Part of a small language model's weights: width 160.
Each number is 128 + 32 x the weight over its row's rms, rounded and kept within 0 to 255. Layers, rows and columns count from 0. The size above them is the row's rms in percent of the matrix's.

# layer 5 MLP gate, 320x160, rms 0.0738, rows 257-285, columns 0-79
size [105 100  96 100 104 100  96  94  94 104 105 102  95  97 100 104  98 102  96  95 100 106  97  92  90 102 105  88  88]
[[148 128 111  84 144  93 129  87 138 198  94 103 101 182 103 121  66 157 108 108  94 145 100  88 142 131 150 195 114 147 138 144 127 155 132 149  76 118 171  64 125  94 163 105 175 185 180  89 155 117 124 129 111  54 120 117 108 144 112 106 114 134 113  88 161 144 127 150 129 100 130  55 161 132 156 150 131 146 144 127]
 [121 150 118 105 138  83 119 100 100 132 110  73 102 137 153 105 144 150  94 120 129 100 151  37  61  44 126 119 105 139 134 173 107 125 134 139 162 110 155  99  96 164  77 215 134 139 117 126 105  89  99  97 166 131 146 154 198 180  80 128  54 126  76 124 142  64 175 183 114 165 121  92 116 153 100  78 147 142 137 139]
 [180  66 179 132 140  79  88 129 250  81 115 128 124 117 154 128 118 142  96 134 116 144 121 111 124 127 118 122 119 175 108 107 137  68 154 130 171  88 151 113 114 109 111 101 118 160 146  72 149  83 113 114  74  88 112 158 125  83  80 116  85 141 104  93 139 128 174 155  78 137  82 133 198 197 146 149 108 110 117 124]
 [158  98 133 136 119 137 171 135 120 145 124 134  81 120 103 121 108 138 118  68 169 159 157  45 130 121  98 128 143 117 116  93 204 124 130  98 140 113 156 158 137 100 137 135 166 153 102 137 114 109 154 118  98 109 126 117 129 144 159  82 170 132  81  17 127 163 174 192 107  80 183 122 183 107 143 115 135 124 177 124]
 [124 124 104 159 187  82 125 101 136  87 191 166 105 156 189 113 174 174 111 190 124 115 116 159 114 133  87 109 133 156 154 113 184  43 120 133 106  93 180 131 119 144 165 138 157 145 117 151 107  68 110 147 182 121 149 114 125 120 126 183 142  97  50 144  71 191 138 144 100 150 156 132  82 158 158 139 130 140 140 107]
 [100 161 157  55 156 119 138 137 150 128  83 143 176  99 119 163 107 132 124 137 158 166  44  68 106 137  98 130  71 143 121 114 103 110 112 110 159 107 146 201 150  75 150 117  94 111 141  96 126 199  76 102 129 199 171 113 134 121 132 106 171 102 145 123 148 113 103 123 115 125  85  85 112 154 102 140 135 125  98  78]
 [136 135 159  79 168 191 134 166 158  94 116 164 129  54 154 162 132 148 111 133 154  75 138  96 194 115 126 118 138 168 115 103 117 171  64  99 151 124 151 160 172  98 134  94 136  98 135 141 124 124 177 139 128 165 175 107 112 110 134 113 144 222 166 112 125  96 170 118 103 105 109 165 176  91 196 108 117 116 138 116]
 [109 124 107 170  92  45 135 164 137 122 118  93  72 102 119 120 160 159  97 157 136 115 171 176 190 113 156  92  82 116 136 122 135 147 110 144  51  98 118 137 185 112  55 135 131 124 170 205 146 131  90 113 176 137 152  36  88  96 175 106 121 127 167 118 108 133 169 130 171 112 150  30 123 161  98 130 115 130 130  94]
 [127 158 110 105 167  55 115 166 121 147 137 105 140 110 113 109 117 104 122 130 110 197 151 119 135 138 128 115 107 144  87 173 125 158 100 182 129 118 131 151  87 173 175 183 132  62 163 119  67 142  61 169 165 139 181 104 165 160 112 148 135 154  88 128 107 149  70 131 119 180 145 117 163 137  37 120 131 125 174 150]
 [ 94 120 187 124  65 141 119  69 122 108 100 159 219 141 110 106 133 109  80 133 108 174 116 110 169 126 185 140 178  79 102 141 124 188 142 142 115 103 124 156 118 101  87 129 129 139 107 154  87 133 170  89 147 128 107 126 111 173 137 173 202 130 109  70 128 139  59 177 156 127 125 167  84 119 118 111 105 116 127 108]
 [109 192 161 156 151  97 145 112 129 169 135 147  49 177 135  97 102 135  46  90 121 103 181 125 152 159 132  95  86  94 149 117 142  75 123 106 133 119  82 153 107 126 138 119 137 164 179 144 128 131 143 120 118 120 142 106 101 112  98 128  80 135 170 158 140 193 131 108  86 149 136 132 150 163 111  65 165  76 105 138]
 [151 172 124 165 119 142 152 123 127 143 195  89 159 144 111 114 138  86 143 145 123  92  93 130 127 142 134  85 144  91 172 156 154 209 115 113 163  82 129  69 117  94 201 175  75  97 129 134 184 131 160 159  93 122 135 156 120 129 147 156 126 124  87  74 162 135 123 110 123 117 138 190 147 149 159 181 103 140 145 128]
 [110 139 178  93 129 158 107 135  97 208  94 150 107 165  67 116 111 102 118 191 153 173 112 119 130 132 104 155 103 118 187  69 126  90 148 174 140 154 137  88 119  78 151  88  67 141  97 178 127 110  99 161 168 129 101 150 138 108 155 163 107 172 125 123 110 181 141 100 128 134  92  84 130 141  96  87 112 212  84  89]
 [151 145 122  65 188 173 138 106 103 110 101 114 147  95 183 123 117 135 107 130 158  99 168 174 122 150 159 168  94 147 147 157 125 140 118 138 152 102 156 143  68 151 114 178  93 139 116 135  60 125 155 142 196 125 139 129  71 156  63 130 158  99 119 139 116 159 128  62 119  75 150 188 146 136 168 122 155 106 130 134]
 [ 98 136 148 132 122 135 131 142  65 106 139 149 131 119 118 148  82 132 162  97 153  96 138 114 165 136 155 127 126 102  99  47 129 103 137 147 168 108 160 128 118  96 140 113  86 211 109 162  76 119 143 144 106 122 134 172  78 121 141  84 110 117 120  89  93 164 179 122 157 155  88  80 109 166  71 146 123 100  84 154]
 [146 131 154 162 111 100  86  85 152 135 110 149 104 158 140 158 143 104 149 122 130 126 242 149 140 103 153 102  93 163 122 132 111 142 106  99 135 157 171 144 162 138 166 175 117 127  88 141 106  84 183 154 150 125 173 111 118 132  88 162 137 160 107 152 103 188  71 109 190 127 122 127 157 146  81 108 168  88 188 137]
 [166 139 143 116 121 125 157 100  99 140  91 190 198 115  97 104 113 135 128  85  88 133 120 176 121 165 130 108 129  46 107 129 162 139 116 153 149  76 128 132 121 130 112 129 139 143 124 132 148 109  99 134 155 122 163 131 135 118 153  72 122 158  90 188 120 167 122 189  91 168  94 144 150 159 141 145  72 121  98  91]
 [145 143 137 144  71  85 218 107  77  95  84  86 154  83  80 147 172  95 109 187 139 134 126 119 146 150 142 166 155 107  84 120  51 160  75 106  95 156 104  68 175 150 126  82 105 134 190 106  88 116  89 183 114  82 158 131 120 121 106 130 126 115 113 144 149 105 130 128 147 124 112 133 130 177 123 118 113 146 167 128]
 [173  74  59 120 116 179 140 106 147 124 136  90  58 125  87 169 157  66  65 141  98 133 189 143 133 139 119 156 115 129 157 183  98 149 107 139 151 134 116 144 140 143 131 170 140 163 136  81 107 153 137 111 141 148 187 168  96 157 115  90 173 145 125 103 149 144 102 176 166 122 160 117 123 122 133 133  71 128  90 156]
 [ 70  85 147 123  95  88 163  87 127 129 124 156 156 147 148 131 116 120 143 136 117 151 108 131 163 161 147 132 163  77 186 125 103 134 103 163 111 126 163  66 188  91 157  62 139 156  42 119  92 164 149 103 135 135 118 124 147  60 142 154  74 150 146 145 109  98 144 185 130 159 188 144 137 150 124 145 118  85 124 124]
 [168  72 136 139 110 166 196 138 108 105 122 205  90  93  95 122 135 153 157  72 157 147 132 162 128 159 152 164 106 126 137 111 105 102 134 185 134  92 153 168 131  93 115 137  55  48 119  75 118 111 181 221 168 161 112 109 121 100 145 143 206 122 126 138 100 124  91 124 102 118 124 106 144 132 131 156  76  89 182 136]
 [147 150 150  97 121 159 110 139 164 180 105 190 169  90 151  82  63 134 127 111 125 158 134 154 229 176 158 136 119 137 122 156 118 135 130 108  88  78 140 148 138 126 103 171 140 120  70 111 151 108 166  56 154 141  67 146 139 101 123 166 101 138 158 103 121 143 164  86 136 109 113 138 128  90 104  99 174 109 128 147]
 [167 143 164 142 191 142 105 107 149  88 148 138 132 121 173 136  86 135 115  94 102 132 104  79 108 115 142 123 211 167 178 155 176 155 117 124  99 112 124 160 146 163 110  84 125 170 137  78  80 134 116 111 195  94  82 126  58 126 162 110 152 140 145 139 181 152 113  92 129 110 146 134 108 135 187 152 125  74 160  89]
 [110  57 121  75 125 109 132 166  58 213 165 111 135 177 161  83 140 140 123 119 145 150 111  83 120 193 136 161 151 147  95 164 134 166 183  52  85  99 118 128 162  55 139 105  98 104  97  81 119 160 155  68 117 156 100 154  91 131 145 164  97 151 117 106 130 125  99 156 125 152  93 153 171 177 178  91 180 104 163 107]
 [129 144 112 196 142 129 136 106 104 140 180 187 105 120 120 114 103  91 184  88 126 106 129 146 114 107 149 147  95  90 151 130 147 199  97 109  83 162 103 125 197 146 103 161  85 192  85 106 155  74 142 140 179 131 103  72 136 189 110 143 142 166  86  95 108  72 126 151 111 181 128  82 152 122  86  92 113  88  60 125]
 [ 73 144 106 136 149 166 190 141  80  61 121  59 164 122 118 142 179 111 130  96 137  54 145 118 107  92 150  98 115 181 161 126 156 141 158 166 173  72 103 137  98 141 122 187 102  80 132 119 102  90 166  83 115 131 102 114 117 161  47 122 127 164 122  82 103 103  94 122  97 106 155 142 115 127  93 114  62  92 171 193]
 [133 161 120 152 102 149  52 200 158 104 118 115 177  79 108 154 161 101 156 130 111  92 193 103 161 160 122  68 179 104 134 183 172 163  99 126  79 141  92 146 170 132  74 110 164 103 106  99 117 119  99  97 142 151 178 161 102 127 133 104 150 135 164 107 115 103 144 131 134 139 136 128 199 171 100 137 128  94 175 155]
 [148 174  92 135 109 110 174  78 122 117 136 140 155 126 191 190 151 108 128 118 152 112 128 153  67  85 128  87 160  94 159 126 137 100 159 148 137 156  42 165  82 154 125 140 121 165 145 123 152  96 111 181  83 158 111  72  27 165 166 167  86  90  99 108 127 150 186  81 130  98 156 121 144 176 141 128 179  73 113 198]
 [112  87 119 123  76 130  43 157 102 160 158 162 134 103 127  60 140  98  98 118  89 110 178 128 169 110 144 113 111 207 121 136 174 135 134 154  98  77 103 135 140 142 124 199 150 156 136 152 117  87 173 161 152 125 126 176 100 182 163 153  51 133 156 127 147 101  98 132 113  98 124 107  85 122 170 144 132 148 147 140]]
# layer 5 MLP up, 320x160, rms 0.0719, rows 257-284, columns 0-79
size [108 100 103  99  97  99 102  98  93 102 100  96  95 103 100 110  98 104  96  97  94 103  97  98  94 102  95  95]
[[ 93 136 108 126 123 130  93 187  94  37 156  85 131  96 101 132 159 134 142  78 158 145 118 153 130 182  86 123 103 108 157 129 116 152 131  71 112 115 113 151 119 138 104 146  99 115  77 139 135  86 116 136 148 132  91 138 117 165 173 129 124 159 160 148  24  98 135  84 151 181 182 196  90 118  77 138  51 113  99 106]
 [ 67 128 166 157  83 102 155  97 128 152 158 121 157 173 157 138 135 121 101 151 210 163  95 104 139 184 104 122 128 150 224 139 108 177 139 130  97  86 110 226 124  89 130 108 111  76 130 128 155 168  88 142 130 134  78 109  89 142 159 201 130 116 121  62 128 174 109 129 127 131 117 164 133 147 125 165 115 119 113 155]
 [130 120 147 147  99 154 132  46 164 167 129 154 156 196  91 106 127 154  98 114 114 150 188 118 148 199 137  85 154 145 137 100 115  77 133 132 160 156 170 127 130  78 128 123 101  67 101 149 170 212 132 126 132  82 129 116 100  82 118 165  99 110 129 163 123 169 134 169 147  72  79 114 141 133 124 108  94  89 117 148]
 [156 177 105 161  75 109 192 140 159 132 144 121 135 143 130 135 145 143 132 191 179 160 106  78 173 133 133 135  97 184 118 158  91 103 172 143 145 133 151 165 106 141 105 141 129 119 138  93 120 104 204 136  44 125 139 145 132 117 154 182 117 129 163 165 107 191 134  99 140 105 140 123 116 151 135 178 137  84 105 122]
 [143 115 178 100 106  75 131 163 145 112 158  88  85 124 171 135  76 169 172  83 168  73 105 133  50 161 131 104 141  93 118 117 106 126  90 142 121 167 126  83 126 221 154 159 124  92 112 139 151 148 108  96 119 136 102 180 112 151 168 140 138 130 125 102 103 100 118 104 178 191 147 103 103 139 169 131 135 118 122 208]
 [145 134  70  97  98 147 142 144 156 113 159 130 135 144 110 166 145 133  79 143 149 113  98  97 133  69 164  85 143 166 168 110 164 126  63 123 114 114  44  94 135  70 110 114 147 119 109  68  76 114 147 134  93 129  77 116 144 195 113 189  86 165 145 115 153 147 171 165 128 122 106 111 136 119 131 120 124 163 126 118]
 [ 88 154 115  81 142 130 110  86  86 145 147  95 157 178  77 102 118 150 166  98 138  26 169 157 101 115 171  90  82 108 159 136 150 149 148 107 151 132 172  51 106  68  98 135 162  91 129  92 189 110  74  99 167 112  59 155 148 152 124 183  77 114 109 109 119 147  87 140  94 123 108 104 110  79  93 149 106 151  60 170]
 [ 93 120 147 178 176 148 165 155 127 117 199 127  68 126 167 153 122 149 154 138 119 113 112  93 100 118 120 131 147 127 185 109 190  80 108 138 106 139 131  98 109  84 122 173 115 131 111 129  88 157  95 103 110 140 185 120 148 126 147  82 173 193 190 177 149 159 113  92 146  79 173 154  96 157 144 112 129  97 120  95]
 [161 140 145 155 128 197 130  89 120 116 111  36  88 115 145 100 114 101 123 118  90 141 162  21 146 154 137 110 175 214 122 128  29 173 114 158 124 126 145 150 135 134 182 123 105 127 175 116  98 173 103 119 154 137 134 130 142 125 129 119 127 127  84 132 217 120 178 159 108 126 134 108  89 123 115  91 142 115 156  73]
 [128 176 176  82 159 131 127 104 139 119 122 153 175 105 130 182 158 143 100 117 133 117 162 125 136 125 102 107 150 171 138 147 146  64 146 188 142  76 187 111 112 112 138 134  75 109 168  81 135 106  89 161 180 141 176 113 145 142  93 146 127 110 155 104  93 130 103 111 131 118 152 143 147 154 147 122 129 156 122  82]
 [ 84 144 127 106 101 118 123  63 147 119  73 139  71 176 126 166  73 109  81 144 172 133  93 160  61  96 111 121 153 119 216 132 144  97 155 132 161 155  99  93  73  88 172 109  85 125 100 162 123 128 114 167  95 143 110 134 119 131 118 172 159 138 187  89 122 120  86 142  89 117  56 125 130 149 107 149 141 111 121 153]
 [104 162 130 118 141 106 122 166 151 145 106  68  88 117 154 131 133 145 150 169 102 157 133  68 144 110 158 158 127  83 170 152 121 160 119 160  88 107 120 161 154 146 138 130  83 141 135 145 161  72 129 153 100  94 200 148 152 100  94 123 168  84 122  90 118 214 121  87 162  76 112 153 155 151 166 145 170 105  76  82]
 [211  75 126 167  77 168 115 135 113  84  84 144 138 142 164 131 193 132 113 123 152 137 161 147 129 177 143 121 135 129 122 122  79  88 186 141 136 140  49 143 131 162 105 155 102 118 135 131 186 106 127 138 128 143 161 152 138 164 115 105  81 159 152 160 160 133 155  89 191 165 108 132 130 168 138 154 105 140 108  57]
 [162 228 121 116 136 131 115 126 159 123 148 146 121 134 120 119 124  74 155 151 119 156 115  84 148 109 122 189 190 104 109 147 117  99 155 120 162 184 117  72 216 149 128  73 146 187 156 178 107 149 155 188  82  76 107 178 102 175 145  91 110 144 123 143 158 116 148 111  73 115  95  93 140 155 152 152 150 130 182 162]
 [107 159 174 111 173 148 139  63  84 122 168 126 140 106  47 137  82 154 147 144 131 123 153 182  99 137 124 127 149 169 117  84 102 143 176 170 128 154 151 124 125 106  69  63  94 145 108 197 133 160 136  83 153 115 112  67 163 172 118 144 108 107 181 119 193  83 164 152 118 109 118 100 115 155 123 134  84 140 132 112]
 [119  87 156  84 117 132 139 114  90 135 109  79 152 108  96 137 145 130 100 114  95 104 109 145  71  89 165  70 123 143  99 135 132 116 159 148 128 136 144 104  88 165 122 141 122 102 148  68 126 111 176 163 134 125 127 162 139 160 183 111  98 137  74 131  69 150 128 113 136  93 208  93 140  83 167 162  88 127 186 138]
 [166  98  86 172  59 131  77 134 159 151 107 137 140 120 161   5  55 177  71 163 177 169  82 106 129 109 122  95 130 112 129 129 134 101 105 140 114 131  92 189 150 110 165 146 110 143 117 112 125  89 141 161  93 142 140 123 128 146 148  83 157 106 153 110 113 136 101 154 158 110  61 139 155 142 110 148 173 126 102  92]
 [160 131 131  55 105 156 166  74 132 183 113  89 184  50 110  82 118 137 155 188 138 128 114 106 122 135 112 158 122 123  77 148 104 215 112  97 108 109 156 127  77  88 100  89 122 180 155  95  73 185 116 148 148 137 112 117 162 150 114 112 187 163 126  94  84  65 158 128 172 117 157 139 117 187 140 132 155 119 134 143]
 [117 194 133 188 143 140 163 141 133 114 140  75 120 129 114 209 109 165 191 181 140 130  85 156 141 123 146  55 149 139  89  78 105  58 104 145 150  81 164 117 129  89 114 116  91 162 136 110  94 108 105 138 145  85 150 145 121 130 147 126  99 141 132 160 161 149 152  71 106 182 128 150 136 133 103 161 149 143 175  96]
 [116  95 102 137 134 148  88 169 124 124 129 145 125  74  65 128 182 116 135 131  70 141  95 174 104  72  69 137 158 142 135 125 112 141 139 108  96 183 178 156  93 173 103 118 151 118 124 108 111 112  95 138 155  63 146 166 158 187 109  93  92 206 144 131 100 108 160 163 145 136 100  90 139  46 161 138 129 145 133 163]
 [123 145 135 119  88 124 114 116 147 173 197 162 114  68 153 198 112 115 174 163 151 104 154  92 110 101  90 125 193 166 138 121  85 137 125 192 112 134  76 100 189 142 194 161 200 104 148 131 161 116 122 143 112 102 151 119 143 144 130 135 128 162 131 120 101 151 129 126  97 170 162 137  80 142 103 138 119 157 115 145]
 [170 115 188 108  78 149  96 127 115 105  83 122  93  88 145 153 116 147 176 122  91  75 150 128 156  79 105  70 112  89  96  80 153 108 186 181 122 107  75 140  95 109 147 138 145 115 130 175 154 167 133 128  77 121 141 134 140  92 174 156 165 150 157 101 119 151  96 187 138 119 119 132 152 134 166 109  81 101 160  99]
 [110 102 112 137 123 121 112 107  81 131 102 148 151 108 219 140  75 147 138  82 137 177  51  74 131 106 139  93 163 124  78 161 143 104 124 158 116  85 193 110  90 146 152 109 163 195 111 150 216 174 161 112 129 165 116 209  99 185 176  89 153 125 143 142 136 122 120 104 102  96 164 135 186 122 149 148  99 131 110 195]
 [112 101 164  97 148 105 106 142 115 180 102 132 120 155 171 106  71 175  95 122 138 144  61 132 182 171 125 151 131 169 115 148 112 137 156  85 161  60 168 101 116 121 128  88 107 115 123 122 173 177 186 139 123 134 151 136  87 118 129 132  24 161  91 125  87 107 167 177 155 103 147 151 147 140 113  86  93 145 101 145]
 [181 162 161 230 107 157 130 127 169 152 111  90 121 124 109 133 118 169 117 120 110  92 164 144 136 115 106 138 140 149 130  61 102 148 104 156 158 122 122  75 137 120  69 143 154 117 144 112 103 139 191 103 130 126  92 133  87 147  48 164 139 107 167 196 127 178 106 153 133 127  57 145  87  82 131 123 139 119 112 143]
 [120 152 153 107 137 106 141  55 121  97  60 173 163 111 118 207 157 120  91 119 138 140 132 148  87 110 141 143  81 135 136 141 117 120 130 174 160 143  96 141  98 146 117 127 164 178 145 125 201 161 168 120 156 166 105 110 117 134 119 162  89  89 193 112 108 148 147 133 102  93 198  99 112 109 115 124 133 123 130 125]
 [132 142 131 122 116 109 102 152 135  94  70 110 124 102 165 239 136 132 157 123 137  29 121 140 120 161 113 106 121 162 154  80 121 123 131 145 122 168 138 117 129 128  91 113 138 116  80 114 145 154 107  93 106 125 146 157 146 157 139 115 148 134 121 150 132  78 111  97 137 152 123 160  90 118 114 109 105  71 110 165]
 [111 118 175 153 109 132 123 170 156 139 126 107 165  64 169  86 110 117 160  97  97  98 165 125 108 168 159 141 142 105 110 139 115 167 156 150 210 194 118 156 108 129  98 120 113 134  83 121  95 138 131 129 101  75 135  77 188 155 129 109 102 150 137 154  72 138 180  80 132 106 124 101 155 108 137 101 107 146 143 151]]
# layer 5 MLP down (transposed), 320x160, rms 0.0976, rows 257-284, columns 0-79
size [100  92 104 100  95  98  98  99  99 101  99  95  91 104 102  98 102 107  96  99 100 103 104  98  99 100 100  95]
[[ 77 119  76  83 122 149 100 107  82  60 141  88 116 148 155 128 149  97 165 150 161 111 162 134 120 174 157  81 149 171 159 102 161  95 123 161 137 137 136 126 134 157  71 173  95  75 123 139 149  94 177 150 112 132 168 162 130 153 119 136 140 134 106 161 101 105 112 156  93 134 123 165 149 145 133 109  73 125 135 148]
 [149 135 135  93 138 179 112 191 159 120  95 183 130  60  80 106 125  95  57  89 162 113 115 126  77 151 174 152  89  99  87 125 108 119 119 132 211 147  84  87 130 138 171 128  98 198 113 140 109 123 196  81 120 189 113  84 143 164  97 168 104 125  99 143 124 137 102 143 172 157 174  48 133 113 118 118  89  87 154 144]
 [145 117 131 119 138  97  94 131 170 100 149 126 133 140  83 133  94 132 138 140 150  98 126 121 155 109 187 109 112 182 104 124 196 159 161 139 130 154  90 133  56 109 139 123  86 128 155 156 177 149 145 106 101 160 157 129 137 178 167 122 113 122 148 133  96  80 128 134  59 149 115 116 165 145  56 129 115 145 101 166]
 [177 135 106  71  74 117 187 195 195 161 121 125 121  84  60  88 180 107 138 204 136 123  85 131 117  92 147 107 101 120 103 124 126 138  81 137 111  81 177 138 121 126  94 104 106 163 152 133 152 205 149 153 141 123 142 144 101 187  87 136 148 104 108 141  97 129 192 127 191 108 127 157 142  91 166 117 145 147 145 141]
 [216  96 133 118 135 118 112 111 117 112 109  95 136  67 130 130 141  98  42 147 153 145 121 133  93  95 173  94  91  81 182 146 139 169 158 121 142 109 168 136  81 125 159 139 146  98 178  92 107 154 112 127 111  98  86 131 134 133 125  85 171  99 194  79 148 161  82 150 144 134 124 153 143 149 149 122 111 100 135 107]
 [ 99 158 115 129 139  89 134  69  96 135 123  69 139 119 106 156 164 142 142 118  90 101 116 132 186 143  68 157 114 135 123 157  95 103 142 133 139  80 179 186 118 120 131 136  65 159 122  97 137 130  89 147 166  85 126 129 147 158 108 116 179 113  88 157  56 139 148 132 123 165 118 110 109 157 124 120 135 132 103 117]
 [148 103 134 131 128  64 123 115 108 108 212  98 121 141 127 155 130 135 213 185  98 176 125  76 108 143 160  74 130 116 139 118  88 165  74 151 185 118 107  36 144 147 123 163 146 173 146 181 143 111 115 117 141 131 106 125  92 124 115 166 102 183 144 116 154 175  89 151 164 113 145 116 100 172 162 173 128 138 139 103]
 [ 98 148 110 154 116 102 105 103 103 135 116 118 175 183 123 110 148  80 133  51 182 139 126 128 130 130  55 127 128 127 135 158  72 110  94  82 178 196 190 131 175 137  64 100 105 180  84  93  98 141 134 149 161 129 149 175  98  91 100 160 106 147 105 177 173  94 151 110 144 124 193 154 122 169 126 138 126 127 120 117]
 [167 183 113 107 179 122 146 166 141 201 127  99  92 152 191 134 142  97 130 152 114 164 184  78 147 144 167 152 126 163 116  71 139 158 116 154 130 147 109 164  96 124 163 207  80 126 154 127 132 162 104 143 201  65 156 144 130 172 133 195 117 123 162 187 124 102 177 138 117 135 126 147 131 127 152 108 119  99 131 140]
 [133 142 145 107 135 141 150 155 145 101 111 142 113 111 149  36  80 155 207 106 134 133 160 131 143 117 156 135  75  85 116 177 164  47 105 120 115 155 115 107 123 137 190 201 110 172 146 119 157 159  75 110 169 131 122  79  78 156 172  95 134 130  76 203 160 168 108 113 100  78 125 117 165 117 109 113 161 111  90 123]
 [105 115 142 132 124  86  82 136  87 139 139 109 130 136 163 168 133 138 102 137 182 125  90 143 171 109 121 124 178 161  97 128 123 103 188 133  41 151 124 183 139  34 122 102  76 188 124 115 116 159  84 164 118 150 160 152  97 187 180 113 123  91  70  64 142 134 132 146 143 132 179 120 101 139 152 129 128 158 126 132]
 [116 158 142 133 109  86 116 134 118 192  88 102 128 162 156 121 112 133 121 157 202  81  83 186  79  98 141 125 185  87 110 140 175  63 115 183 150 214 143 130 142 135 132 175 111 143 151 160 135 130 138 137  97 123 145 106 134 113 116  99 132 120  95 152 172 124 177 114 115 127  97  97  98 137 174 133 151 138  80 119]
 [ 73  97 139  92 168 132 152 143 126 164 112 145 136 123 140 127 114 121 152 158 152  77 154 146  71 184 157 156  91 120 111  75 200 128 128 100 158  88  87  94 127 126 107 109 137 133 131 192  48 114 162  95 117 111 172 159  92 133 101 162 149 147 165 111  51  85 121 160 130 110 106 122 143 116  84 197 139  66 127 158]
 [125 112 177 100 157 121 151  56 183 169 129 132 150 121 183  86 150 147 120 126 120  69  75 125 147 127 151 122 117 124  95 143 118 150 115 160 117  47  87 132 107 122 117  53 152 117 123  91 139 140 126 150 180 142 128 118 143 165  96  79 105 146 133 120  68 143 164 194 157  95 108 128 145 121 141 138 100 125 164 170]
 [129 127 133 133 105 104 118 144 136  66  92 150 116 155 137  72 164 112 131 114 166 103 146 108 176 104 148 156 128  77 145 127 106  93 105  73 173 136 109 117 144 163 145 100 151 148 180 125 156  75 139 150 154  93 113  95 137 119 148  75 139 179 154 152 114 124 155  88  69 151 129 146 153  82 146 137 121 100 156 155]
 [182 158 115 154 114 163 105 102 159 101 111 127 118  84 117 122 143 110  96 124 145 158 147 164 107  96 167  68  97 163 179 116 159 147  88  97 122 141 162 102 151  80 146 138 152 130 119 108 132  97 100 130 129  81 195 146 144 133 123 147 165  94 132 104 131 166 124 128 166 147 119  85 104 114  75 158 145 125 163 148]
 [114 141  92  98 160 118  99  94  85 131 171 125 103 140 155 207  88 144 150 160 107 146 110 158 130 161  74 128 127 156 136 173 177 122 157 112 131 106  64 121 198 117 148 162 156 100 205 125 153 179 122 192 129 125 100 168 143 156 131 121  95 109 124 115 100 131 119  82  87  93 117 122 183 180 154 167 128 111 148 122]
 [151 124 139 139 228  90 167 127  90  86 171  57 150 163 138 136 104 154 119 113  56  55 120  89 148 109 188 155 136 133  93 126  72 128 105 112  72 117 203 133  79 174 124  64 115  90 160  89  88 139 132 115 159 207 178 107 173 151 149 115 128  93 102 168 114  99 122  73 164 154 115 106 128 187 164 131 130 135 101 151]
 [ 98 111 150 168 142  70 142 161 162 169 143 179 169 107  65 197 115 157 163 119 150 102 135 116  85 134  92 111 154 167 141 102 113 176 110 143  83 118 138 101  77 110 123  89  51 155 144 120 147 129 115 120 123  70 141 112  95 131 130 121  90  76 129 107 170 128 156 136 167  91 115  93 110 111 102 128 165 122 153 182]
 [ 65 125  94  96 145  78 112 175  99 169 140 125 142 133 129 133 107  88 114 121 142 131 170 115 140 168 116  84 114  69  80 149 112 166 102 152 127 130 131 173 118 141 106 147 169 136 195 111 171 164 148 104 129 154 115  81 172 136 143 121 146 139 200 167  64 132 157 172 157 102 137 133 117 131 130  99 127 118 108  87]
 [148 119 107 120 102 104 122 118  85 112 146  93 179 103 156 118  87 152 167 163 143 100 138 130 105 121 153 126 129 199 110 152 122  97 157  77 152 168 130 111 186 107 148 154 129  98 140  44 172  89 124  98 154 147 164 105 168 130  57 108 117 166 149 137 101 201  83 140 167 103 149 116 151 121 136 116 144 113 140 126]
 [139 132 154 145 130 154 126 172 146 139 144 152  89 114  87 159 117 100 168 107 111  78 140  75 157  75  95 153 107 124  92  43 247 136 127 116 149 119  55 113 123 113 139 107 129 150 165 187  78 115 130 202 122 163 190 158  86  86  95 107 136  99 130 164 143 118 133 153 158 165  88  96 108 121 140 138 145 161 135 140]
 [181 132 171 114 170 152 132 181 185 152 116 138 104 160 147  84 131 181 148 116 130 105 197 101  95 134 134 170 155  62 108 114 128 132 186 119 127 136 183 109  72 110  97  69 172  87 142 147  58 140 169 137 106  72 135 153 104 155  91 120  88 112 107 104  90 112 103 115 144 188 113 149 140 128  83 138 109 133 107 176]
 [120 141  72 188  87 169 170 228 134  44 119 101 147 123 172 119 157 123 162 147 100 137 145 107  79 162 180 128 134 104 150 103  89 163 168 173 102 130 115 161 107 144 156 164  54  68 133 167 112 124  91  87 110 115 154  77 134 126 131 113 144  79 186 141 182 138  97 104 133 139 137 167 131  94 135 158 129 126 115  63]
 [156 199 164 130 142 117 192 136 144 132  49  76 104  67 105 100 137 171 122 115  62 112 135 138 155  96 140 109 104 139  90 136 121 124 162 113 167  99  78 141 129  80 149 134 123 109 117 157  35 126 169 128 135 102  96 127 115 165 155 147 152  98 119  91 169 124 149  74 134 165 118 102 132 174  72 158 132  84 156 182]
 [119 134  77 177 100 176 110 147 126 151 126 160 102  83 164 168 125  70  99 135 161 126 182  88 139  88 169 152 141 111  90 106  79 136  93 145 123 110 111 145 152 110 138 108 194 175 188 131  87 163 135 162 116 130 138 101 116 110 125  85 159 168 116 207 129 169 124  87 138 126 129 120  90 113 119 115 129 108 192 140]
 [176 121  93  89 143 143 150 165 106 152 157 192  98 147 124 117 121 138 127 203 116 172  81 153 146 109 104 161 128 123  97 151 150 125 126 105 128 163 128 136 119 139  60 168  99 193 177 152 106 191  85 167 141 141 154  73 174 124 117 167 174  68 131 120 158  93 140 102 201 178  86 121 143 125 152 192 167  86 100 107]
 [121 163 137 132 168 135 150 117 118 144 126 104 147 129 171 150 122 119  92  98  85 134  90 115 147 106 166 108 146 145 182  87 134 110  87  98 124 135 123 158 169 173  95 166  88 178 133 126 167 143 157 172 174  95 130 101 118 123 145 138 159  96 149 123  96  85 128 166  71 118 125 161 155 123  64 167 113 189 174 197]]